Weights of a small transformer language model.
Architecture: LayerNorm before each block, tied embeddings.
Each number is 200 + 20 x the weight over its row's rms, rounded and kept within 0 to 999. Layers, rows and columns count from 0. The size before them is the row's rms in percent of the matrix's.

# layer 4 MLP up, 3072x768, rms 0.0624, rows 1057-1082, columns 192-255
110,215,178,169,207,219,190,223,189,190,181,193,192,184,203,196,217,198,203,211,214,206,183,209,208,185,198,230,212,194,184,178,185,196,207,207,238,184,219,182,206,196,181,199,218,204,206,191,209,236,203,211,214,195,210,188,198,211,221,217,164,220,206,203,187
105,180,170,182,242,224,199,212,214,205,162,197,182,216,262,221,171,225,179,204,196,208,200,201,187,221,191,190,199,196,190,240,203,221,202,213,226,219,188,227,211,194,227,199,178,183,187,174,168,219,224,186,181,179,222,186,195,194,189,193,192,204,179,196,227
101,199,188,214,193,236,180,222,205,188,231,179,213,219,230,189,208,173,165,215,201,189,226,225,181,184,208,201,180,177,194,165,198,187,205,228,231,221,214,196,153,213,185,214,180,220,162,203,230,232,246,183,185,182,204,164,191,197,213,230,172,189,208,196,194
092,167,211,186,207,224,191,185,174,191,208,214,197,197,203,156,200,195,197,225,209,198,205,228,184,239,195,167,179,194,208,208,172,192,195,236,218,170,185,217,176,196,172,208,203,174,222,204,245,214,203,202,197,180,207,235,213,231,187,198,217,166,244,205,202
108,190,190,227,198,185,202,234,172,182,204,208,197,255,230,182,159,209,184,208,160,205,164,191,219,200,178,194,201,212,218,210,223,198,217,207,175,191,234,219,185,209,210,202,217,175,176,200,184,176,187,214,170,215,210,180,266,189,173,205,191,200,219,174,199
104,180,222,182,170,199,214,208,178,173,165,169,157,202,194,208,211,189,219,213,198,210,170,189,201,214,218,194,183,206,197,204,177,197,194,216,215,201,193,213,237,187,172,196,167,202,182,203,197,205,186,196,202,198,199,222,207,193,155,178,170,186,222,210,211
100,209,223,185,189,196,190,211,198,239,237,215,203,210,227,197,144,220,202,203,225,227,202,211,228,228,203,211,215,232,169,196,202,211,184,218,193,202,216,186,199,198,214,233,172,178,196,204,195,205,171,214,237,232,215,183,190,179,160,210,227,183,207,240,170
098,186,194,167,201,224,211,206,215,186,227,198,205,188,184,210,212,166,188,198,192,191,209,234,221,186,206,206,190,191,217,176,221,208,206,202,166,228,194,198,242,198,218,241,163,201,178,184,208,187,232,203,174,248,214,184,193,205,188,199,189,161,241,203,195
099,186,190,185,218,206,220,168,206,184,245,228,174,199,200,208,138,193,236,227,212,186,198,162,170,218,192,198,213,213,214,206,233,210,174,234,182,193,204,207,238,207,203,202,211,184,179,229,204,217,220,194,201,213,194,167,209,190,198,188,218,196,214,195,195
104,187,196,217,166,158,213,161,152,179,147,223,217,185,205,201,175,193,202,199,186,229,205,181,165,204,192,210,189,209,167,192,245,224,204,202,190,184,211,205,172,189,193,208,160,207,217,199,158,168,196,213,220,240,182,219,213,202,188,144,209,174,248,165,196
098,150,190,201,192,212,201,232,226,180,191,228,185,177,212,199,186,187,228,250,176,189,221,224,212,195,212,200,195,232,201,204,188,200,219,179,211,176,190,176,249,200,162,203,184,196,187,189,232,220,197,193,233,230,193,218,190,191,184,202,157,204,191,219,191
102,198,249,236,177,232,240,238,182,176,200,177,218,207,202,203,187,222,249,148,188,225,243,158,182,212,218,220,191,202,179,247,200,159,177,193,174,231,219,183,191,218,210,214,242,185,196,186,214,224,168,155,204,225,197,169,192,217,155,208,200,208,228,225,206
106,178,187,238,209,215,223,226,206,198,216,174,178,198,206,218,207,215,208,169,157,204,210,195,184,210,225,233,187,200,220,183,171,222,223,214,191,191,211,155,180,172,202,220,223,155,163,207,227,209,204,187,244,191,191,217,204,178,203,166,225,211,200,222,230
101,215,186,205,204,201,178,147,190,207,198,207,197,204,216,246,162,212,177,214,212,175,187,213,185,224,198,201,195,197,204,207,165,217,206,204,173,175,189,255,181,162,190,202,193,162,186,208,222,215,248,191,183,207,183,232,222,186,193,193,205,202,207,211,198
097,167,189,183,154,167,146,216,222,199,172,208,192,228,236,219,203,180,225,197,175,212,227,163,237,205,174,180,185,150,200,186,199,251,202,222,177,210,203,154,238,213,224,193,203,230,215,181,214,199,202,205,199,229,204,228,213,213,222,214,177,228,207,237,235
096,197,212,173,218,223,204,178,217,199,204,221,200,244,205,215,231,213,188,178,174,199,151,262,198,180,191,185,191,191,193,186,197,192,206,184,203,220,176,235,164,205,193,227,190,179,201,231,180,210,191,184,210,203,196,206,185,206,207,193,193,160,183,223,223
103,212,183,212,195,171,216,244,230,205,198,188,207,222,197,208,195,226,208,232,190,193,200,194,171,171,174,225,230,214,204,228,213,211,179,216,199,182,196,208,220,195,202,202,227,219,169,192,188,237,187,230,176,191,191,162,167,227,190,211,193,205,226,223,146
106,195,192,158,197,220,187,215,206,217,191,174,192,213,191,213,184,175,197,175,198,195,211,173,200,215,219,208,246,200,199,211,196,170,200,230,186,159,237,184,199,208,217,193,178,179,191,207,197,179,193,196,213,211,176,200,178,200,218,198,196,177,188,169,180
103,188,184,188,174,218,211,194,189,199,214,204,208,187,229,178,208,198,211,195,208,205,216,186,188,234,202,214,211,196,207,200,216,178,199,218,194,231,189,189,190,211,182,210,204,223,170,219,217,215,170,192,196,202,191,201,207,201,199,196,185,211,134,217,185
098,217,240,154,206,230,175,180,229,177,186,188,203,209,216,214,230,215,192,239,188,195,214,189,190,197,169,229,199,220,197,196,206,198,184,205,171,212,176,196,198,166,220,196,169,211,161,197,195,202,215,231,215,174,215,175,213,189,183,190,203,174,175,197,157
086,196,180,194,229,208,213,196,246,199,241,177,208,164,160,238,201,203,172,180,203,183,195,180,173,213,185,171,182,184,195,197,246,213,179,221,182,191,179,236,215,214,231,217,207,241,219,211,186,186,226,218,197,195,198,217,192,202,207,170,154,162,204,178,177
096,199,173,232,222,208,205,225,196,213,180,180,196,198,234,218,209,203,208,203,200,176,254,225,178,198,193,214,170,193,168,189,216,169,257,186,194,206,148,191,228,201,190,211,223,184,181,186,192,165,176,207,211,191,224,179,206,180,224,158,205,218,191,163,201
107,186,201,187,172,227,176,177,192,212,193,211,217,189,191,198,205,227,215,199,185,208,204,203,206,218,242,204,163,190,186,206,188,200,207,222,195,184,191,182,206,218,192,185,188,198,209,177,210,229,184,209,187,216,233,202,224,195,199,224,203,182,191,183,166
100,201,202,191,226,222,198,217,210,212,204,197,150,182,211,236,229,188,221,198,195,206,188,183,223,155,187,220,194,186,170,216,178,202,200,173,150,234,193,180,208,201,243,202,211,165,226,225,172,205,213,210,198,225,222,196,216,169,208,191,190,207,202,202,213
103,199,215,200,221,194,204,216,190,195,207,226,212,165,195,204,195,181,190,195,185,191,199,198,197,172,197,204,202,225,207,188,177,203,200,198,197,198,207,174,182,212,206,195,174,215,189,269,168,194,193,202,194,205,219,175,197,200,221,183,211,189,226,195,215
099,225,232,208,214,204,222,240,195,184,172,183,195,192,241,212,168,190,187,205,187,187,214,201,232,207,187,197,208,190,187,197,193,215,171,184,186,210,208,225,193,208,175,196,192,242,189,265,228,210,229,196,184,173,261,198,186,204,203,189,189,173,206,192,196
# layer 4 MLP down (transposed), 3072x768, rms 0.0459, rows 1057-1081, columns 192-255
107,200,163,221,190,189,206,196,235,178,198,230,189,184,187,186,209,237,217,200,204,212,174,193,192,201,193,195,214,202,185,209,152,213,219,170,185,211,171,175,219,205,205,195,184,201,223,206,202,189,195,203,210,200,212,204,237,216,213,164,212,192,204,213,209
100,231,182,196,164,228,186,185,190,175,202,203,235,209,202,185,211,190,193,173,183,234,205,191,173,206,225,205,216,200,150,181,224,192,236,184,207,199,201,198,174,226,220,167,204,184,148,219,202,202,214,175,183,184,144,219,191,202,236,202,212,223,220,227,203
104,164,176,193,158,250,153,214,184,209,198,202,185,209,181,196,167,195,193,216,187,217,167,191,156,182,221,184,229,197,159,224,184,194,187,224,224,211,217,180,174,211,189,220,169,156,267,211,182,205,177,186,196,182,186,191,190,210,219,179,184,177,193,199,180
089,250,174,240,226,206,191,153,160,190,218,227,173,236,223,194,181,204,186,212,204,167,211,202,201,191,193,242,215,193,162,192,176,219,248,203,212,196,179,238,206,170,195,208,208,192,180,192,179,191,249,234,204,212,199,194,188,218,216,170,205,212,214,231,216
108,167,170,213,199,227,170,215,196,221,196,216,167,204,206,175,166,232,209,167,193,187,212,194,202,213,191,229,197,248,192,171,171,188,198,191,241,228,215,200,183,187,212,170,180,229,206,195,220,205,196,206,199,182,183,205,196,223,227,207,218,234,232,246,183
105,231,210,225,201,251,212,213,189,166,177,185,212,200,166,183,178,172,189,206,176,202,227,192,214,208,192,213,176,206,184,197,186,208,226,223,216,197,205,224,162,196,197,193,219,175,234,185,207,190,207,188,220,213,147,197,171,224,279,205,199,201,215,175,241
107,189,182,196,191,236,184,237,188,188,165,213,228,214,216,181,240,226,197,180,214,209,216,190,240,202,189,211,207,203,186,219,191,175,219,206,202,227,185,218,212,228,222,208,199,180,214,193,187,201,225,196,234,177,205,212,194,244,206,225,203,189,197,208,187
092,226,178,207,200,201,228,203,143,221,225,225,219,227,217,216,166,191,202,223,224,206,193,189,167,175,215,166,200,188,159,206,187,183,224,194,168,204,149,210,215,202,240,186,193,204,186,198,200,196,247,268,225,178,208,175,222,199,227,237,174,217,194,190,205
092,217,183,190,209,181,218,205,193,216,231,225,202,208,209,199,233,193,234,211,231,185,213,206,221,172,188,197,247,174,182,205,208,220,191,193,223,231,207,226,220,203,179,209,213,169,198,188,191,178,179,208,201,183,170,174,191,229,195,185,171,175,161,203,211
110,197,220,203,232,172,204,214,181,227,202,187,182,224,185,209,191,204,200,215,163,229,178,196,198,184,211,217,214,176,197,195,177,205,179,210,221,225,200,199,201,197,212,143,209,197,185,173,192,170,191,206,206,182,204,206,220,219,202,205,221,175,208,229,195
094,271,177,210,210,220,211,191,203,174,200,180,185,202,224,241,193,198,226,190,211,204,231,191,188,199,141,208,180,192,188,188,212,168,190,196,183,182,187,229,160,229,231,212,222,226,209,218,196,187,198,211,216,145,193,220,226,228,192,206,234,203,223,195,162
105,215,248,193,172,199,219,181,204,213,184,171,189,198,198,211,203,166,199,215,179,223,225,189,217,225,191,172,202,195,208,179,208,194,227,203,198,175,185,174,224,208,234,207,217,213,156,199,197,176,219,166,196,227,168,173,210,205,178,203,223,230,212,203,186
109,183,202,210,204,212,175,218,198,188,219,211,208,193,162,183,238,205,209,152,213,225,214,184,204,183,216,197,169,180,157,172,252,194,227,175,190,213,204,216,206,232,217,257,212,204,193,206,202,195,230,219,209,199,161,186,204,210,190,192,205,167,182,185,219
102,182,221,176,206,208,244,235,203,190,160,171,211,177,135,168,214,187,218,174,172,186,218,208,214,197,197,209,179,191,175,193,228,207,215,238,192,193,195,209,230,202,207,202,217,199,170,214,219,261,209,194,200,208,215,175,171,189,201,203,200,172,204,206,193
098,201,195,204,199,189,195,166,187,172,185,239,190,210,189,196,218,205,192,195,191,217,184,207,194,232,191,221,204,213,222,216,227,204,209,170,187,192,182,243,164,205,192,202,191,224,211,206,209,206,219,206,229,196,197,218,212,180,170,202,190,224,202,184,206
098,197,208,159,160,198,201,199,224,181,220,190,226,195,184,169,209,218,192,197,218,164,194,242,181,211,216,231,169,179,164,191,239,174,192,211,184,150,185,234,192,199,171,196,235,216,214,173,217,178,194,200,184,199,194,213,230,219,189,218,159,191,223,181,214
110,191,206,225,185,189,186,188,194,212,174,192,222,179,202,180,193,206,230,203,200,178,173,190,182,227,152,204,184,190,202,233,197,213,203,171,216,215,219,199,176,210,255,195,227,230,222,212,219,206,147,206,198,173,207,216,241,198,229,169,208,194,224,206,224
098,248,204,184,171,222,226,226,243,216,222,192,198,213,177,206,219,177,190,209,202,173,237,212,184,208,185,209,187,191,169,187,226,213,195,217,197,221,193,206,194,196,164,176,219,208,173,153,196,179,163,212,191,182,222,204,225,179,212,210,201,197,197,200,187
100,228,185,200,205,212,220,201,160,182,198,214,193,206,261,232,213,227,204,235,165,204,186,197,206,180,179,194,209,214,187,207,242,200,168,205,199,175,177,223,209,181,213,226,195,201,156,206,210,201,193,162,232,178,195,201,216,178,173,158,209,190,229,230,197
089,190,219,205,172,196,209,200,212,218,145,206,190,231,239,204,204,186,190,214,179,174,214,197,179,235,173,214,183,176,212,239,165,240,221,240,208,200,201,188,224,212,226,186,224,198,204,186,214,263,182,225,186,199,193,199,223,175,182,177,192,184,184,199,193
085,223,227,213,167,194,216,189,181,202,207,207,157,204,148,193,201,188,183,196,189,196,177,209,196,225,217,202,179,174,176,206,209,214,193,211,223,194,187,221,200,212,174,204,227,182,161,176,235,236,214,198,203,152,163,153,180,228,216,199,204,218,204,200,193
093,215,211,197,182,185,216,208,174,190,202,227,205,188,204,198,166,219,182,183,165,210,184,185,229,210,212,246,214,210,199,186,201,171,203,252,229,192,199,217,224,206,217,208,216,202,176,170,196,193,231,203,196,170,180,181,180,266,205,200,217,206,210,186,206
109,204,200,176,198,193,207,175,148,226,235,216,166,193,191,184,202,229,191,205,213,204,174,216,198,200,186,193,180,164,224,169,222,177,221,192,195,228,199,182,226,206,194,184,203,205,211,225,215,220,195,202,249,195,193,195,176,189,201,228,196,199,196,208,208
103,231,233,188,217,200,170,194,148,181,219,206,195,235,205,190,200,194,201,215,206,197,205,198,220,207,194,206,206,187,193,213,197,191,200,214,210,226,192,200,205,185,193,170,198,213,183,134,194,190,206,213,213,181,179,233,205,171,174,175,157,185,181,171,206
103,235,206,183,194,204,191,218,166,220,190,199,172,193,206,186,220,210,221,192,205,198,182,186,153,178,198,190,203,189,199,188,215,197,227,176,231,204,180,198,209,217,209,184,193,206,193,201,200,208,213,191,219,238,209,223,178,199,213,195,163,177,209,179,202